Weights of a small GPT-style language model, trained from scratch on English Wikipedia.
Size: 9 layers, MLP 768 tanh GELU, vocabulary 8192.
Architecture: LayerNorm before each block, learned positions, biases, tied embeddings.
Training: 318M tokens, 9711 steps.
Each number is 500 + 25 x the weight over its row's rms, rounded and kept within 0 to 999. Layers, rows and columns count from 0. Numbers have three digits each. The size before them is the row's rms in percent of the matrix's.

# layer 2 MLP down, 192x768, rms 0.0655, rows 146-160, columns 576-767
101:518452473470502499524530525490470497504501457488530508536540589508503499494503465523523521509507460482489491519509522501503532494528453494462503495503491494490488490488476519498524501498534490485547503495499462474494524502493516563521479513511525491505499461474514495496518494521500519471516529532525525472482494534535534483518516547466515494499520501491457513510517477519508471494511571500534513512507507503488521519527515501524507510505501521549466496486493521461544506494499509489518544540516539527552515499477537515497542532529514468472566523526503489527511507531524521523
096:537523482490486501494527445536458476503508474486474513509448486435494481491532525494524504543491458517432508467505523485478491531511448486490505482506512495511466468519472526499510516482489512513491496501515531493505487516522507492484529504493477527478455481487524513507465466521498531504482471537498482469482448475559494500529471488505522490473488494469489464515520482476470467469531536529528523429514459493492513517496486514503482551502446577529527556514561525528515479501464500449469487522530523521517545508486473527493479479501507479532482503521517465520486476542548494518
102:504503528504521457496498502501481517471524457542526483497525493523476522528481489519495491512504491512483485505484511461496478474461498508487496453491509553502493586470500493487524477487506490491470526513525516477480447533474497508529473500494491462488505515517517507504481522494548530505502497498493484528528508540433489507483499521427509494486501478502492450510501482524537516473483526502469480526530530468495471502501483539537522451455490472534474511492495513541541547496514503462501469471460479506496567467539454492514479496491521541500548509483457511530499493492471482535
098:488503517514493472496465533479460514468481555529463492496480483488523520494566508483510496531473482512478508509493452511521471505487441476501519501511503526461510487504528513497463540485493516549541505498505496463477505505530535531497506525518498518520493549515509484562481490458493504518527512526526506508417475435493516511489496481438512455493509515489493516525491490477537526486518523512509495489521479500534457502544507473517509443542509475525485537500552497494489539477528514526504455458484482510470486472535496495474553486477509458488523513484504501501522473531502546500
095:491518475528475515491544535485505506500515537464516509499522529489514491504549511492511483513459472484508472512460508539526480489467447527473475505494506493555483538505486504448561495500515504526527503499516533524499486519516513452487506498484455485540504494473490513502500526506489465499488515524433512508485476484546460508515504481497495515527523537505530461513445505490499498535529503516538531507491493502539558487496521506511491533483500532550493539491503486502497491529464509545503452462527489521485493511474499481453492512502505522488496519543516459526505483446505518530
091:500480501499519498506480489520553494537487490515471488498505494555496475508436472502489503534498479522530501466461484472521523514472508556473531549482488518484496464508519518497473460478492505502434471502534524489462535550486540491510541533509512506474515505495514510504501518476523467490469510479488491468517495490488547479514488529561475501495496486530508506510467483488508535504485437513498511503513518499517526523488440535500500498486526489482483468468458491463493559493486485548570495480467490459541527477505476445486503474515536495475503545534496464494481502526481504453
097:480505506447510534499522481485503499485491506522522502492497482485512481474510458520502499485471479485543507491490524516523511504481486499542448443456492471481515486513505480483494512522518505511546460488411485544506503515520509465506448532486457516516537517526552506511427491499477507532497486485480487520534536532507466472512531468485528495492519529486489485507464503494487484511502481531534493497515491521495517468505486497512488554553496502548534492474522516499483494517551505470521486414485452528481504511513505474495492471493474518513518509482486505476484505446473474490
098:444516469508502502491497480474501445544526545479514498522499492554504477509510528462470489505521527521502502525524507478456506502469567512504522523523507465530493483499502490511473502521507479512477492454514503498506464481537506460466520541485496506550505489459511504493542534506484459502487532473514503487473520495501465476509480494524517505499504545503514480475468521496510539508473482490480561464501524458495468468512560499523504482525530502496478507531526514508472487507501490470438480524519540459479494507499530547493508499501531479506510471509493505497473520472442464501
089:522475454523480514488490560511500512489482488500529496486512506537524512486481517502515494470530489514537492546526475499506541451521503547495502477515540530525507533505508495509517470498502537506519485477514540537487478527482516531497467496484521487509534437520493502488534497540552490557502514456447505496501525533483495499481479543547528482504497443493480542521502488523526487445501510492519501544490481492488466488473549479548521555537452518477518460524496471485506481505549550498528483490480510555455549486544479511493526502503512506512504482484490521520498491537513547505
099:477520511509509539538486540532488504510496404501520492467513512515473465536449494484512486517490472500466498509536483482496480488513413506511458503474457490518497541488525489513489502504507476485512448477436508513479460429492489515481483494476518524518523576482501504502525514461452461515515504506475492492478514494536543464522502533508496513522482488528459467482488463493486506518517476473545526534515495463496528485488556516488488569445495521506492480472545469555471503513530488525473479530530479518525482495514484489543511513481512511464540510514496453479508490525505516499
100:522499508497502497541468536492499494485494526475489521482534506504532505484465506486499513506521538481538514522532493476490543494540432494495500573521537564513521524530498501462447546487493514522515490500508514436483544488529533531497522523497489483496494536490490506490516469511505515486491441523558495502448522450498539495499522514556446505516527505524495533535489542488505484513512507506521479522507520469522507504539465552521481483518500509524493536439443475544490474515530521523548505463490478521514518468507532513531548526515510520488524567485474484457483519502487528481
097:450471523508490496502495447534546524493480463546557498523510527539483486516498482472512482492541487517515505531539496511488494491499545483470521532539497483469486488486520518520523491499526460515480515485498465476499456482485503465504524543501510534499484505515536495514527468540502491532500491495509497496484490471494524537476514553503527516531515486463485496510484490533471467504513462508528454515523496573474485476512512503472531495494481518511464511499468524530462480503540460512534501472506513452523501527508505507538481523493503516547481507502504472457475499506503532541
100:519514493521514505550473453539516510472454474564472503518479513493507537464491483514482472515540493506529514527495508510487495493468410445525538567456500523507458587493496528486509498496513474530504486540532509520429531499473492535496515492493522532500511470480516471504527513521499497521521518495525495498482557490454468504488494501518491483525490464479471502513479507505484495504529518508492513529494552500487520510509529503478502462593493509523545497510421478532506509469510472513465485464499543493523486534530520495501495518512476511554473503485498472574526526542484508506
095:497491508503486487478522514493499517467462556455429487485504486523517541502515491439503518507478496485505511536528490490468536514495427487482534479513504517504466464494476489530451476495495543526490513493467513512535453503510504520498503493483515487488502499513499497508490513488481517523510434517503503482487504508570538464505479514460486494524474522501507527521497503502503500507507489489539465524459541507502514507521433429514518504518525506534482486527447520447460549465518470523466517465487490485515486469499477522531483517508465513504494488510499518475514502428500502466
094:489530527498500511512462521477500512486514502481497496487509449505518471492481496548498508491455480509500509487470527539477473498435472502511498498462508480558518504504515456505433516492503504482504521499584523512482505537488510536496525502486509502516505509507458503492467523486492459531502539476493501513472482475459470459547491467542506475502489506517523443471496480504484497544502512473505535493467520536504482491501476498525475502528465504524522491507566494492477502517469493480472530484514484448510518489516462473507506537500497480544474503496495454552481510550499500465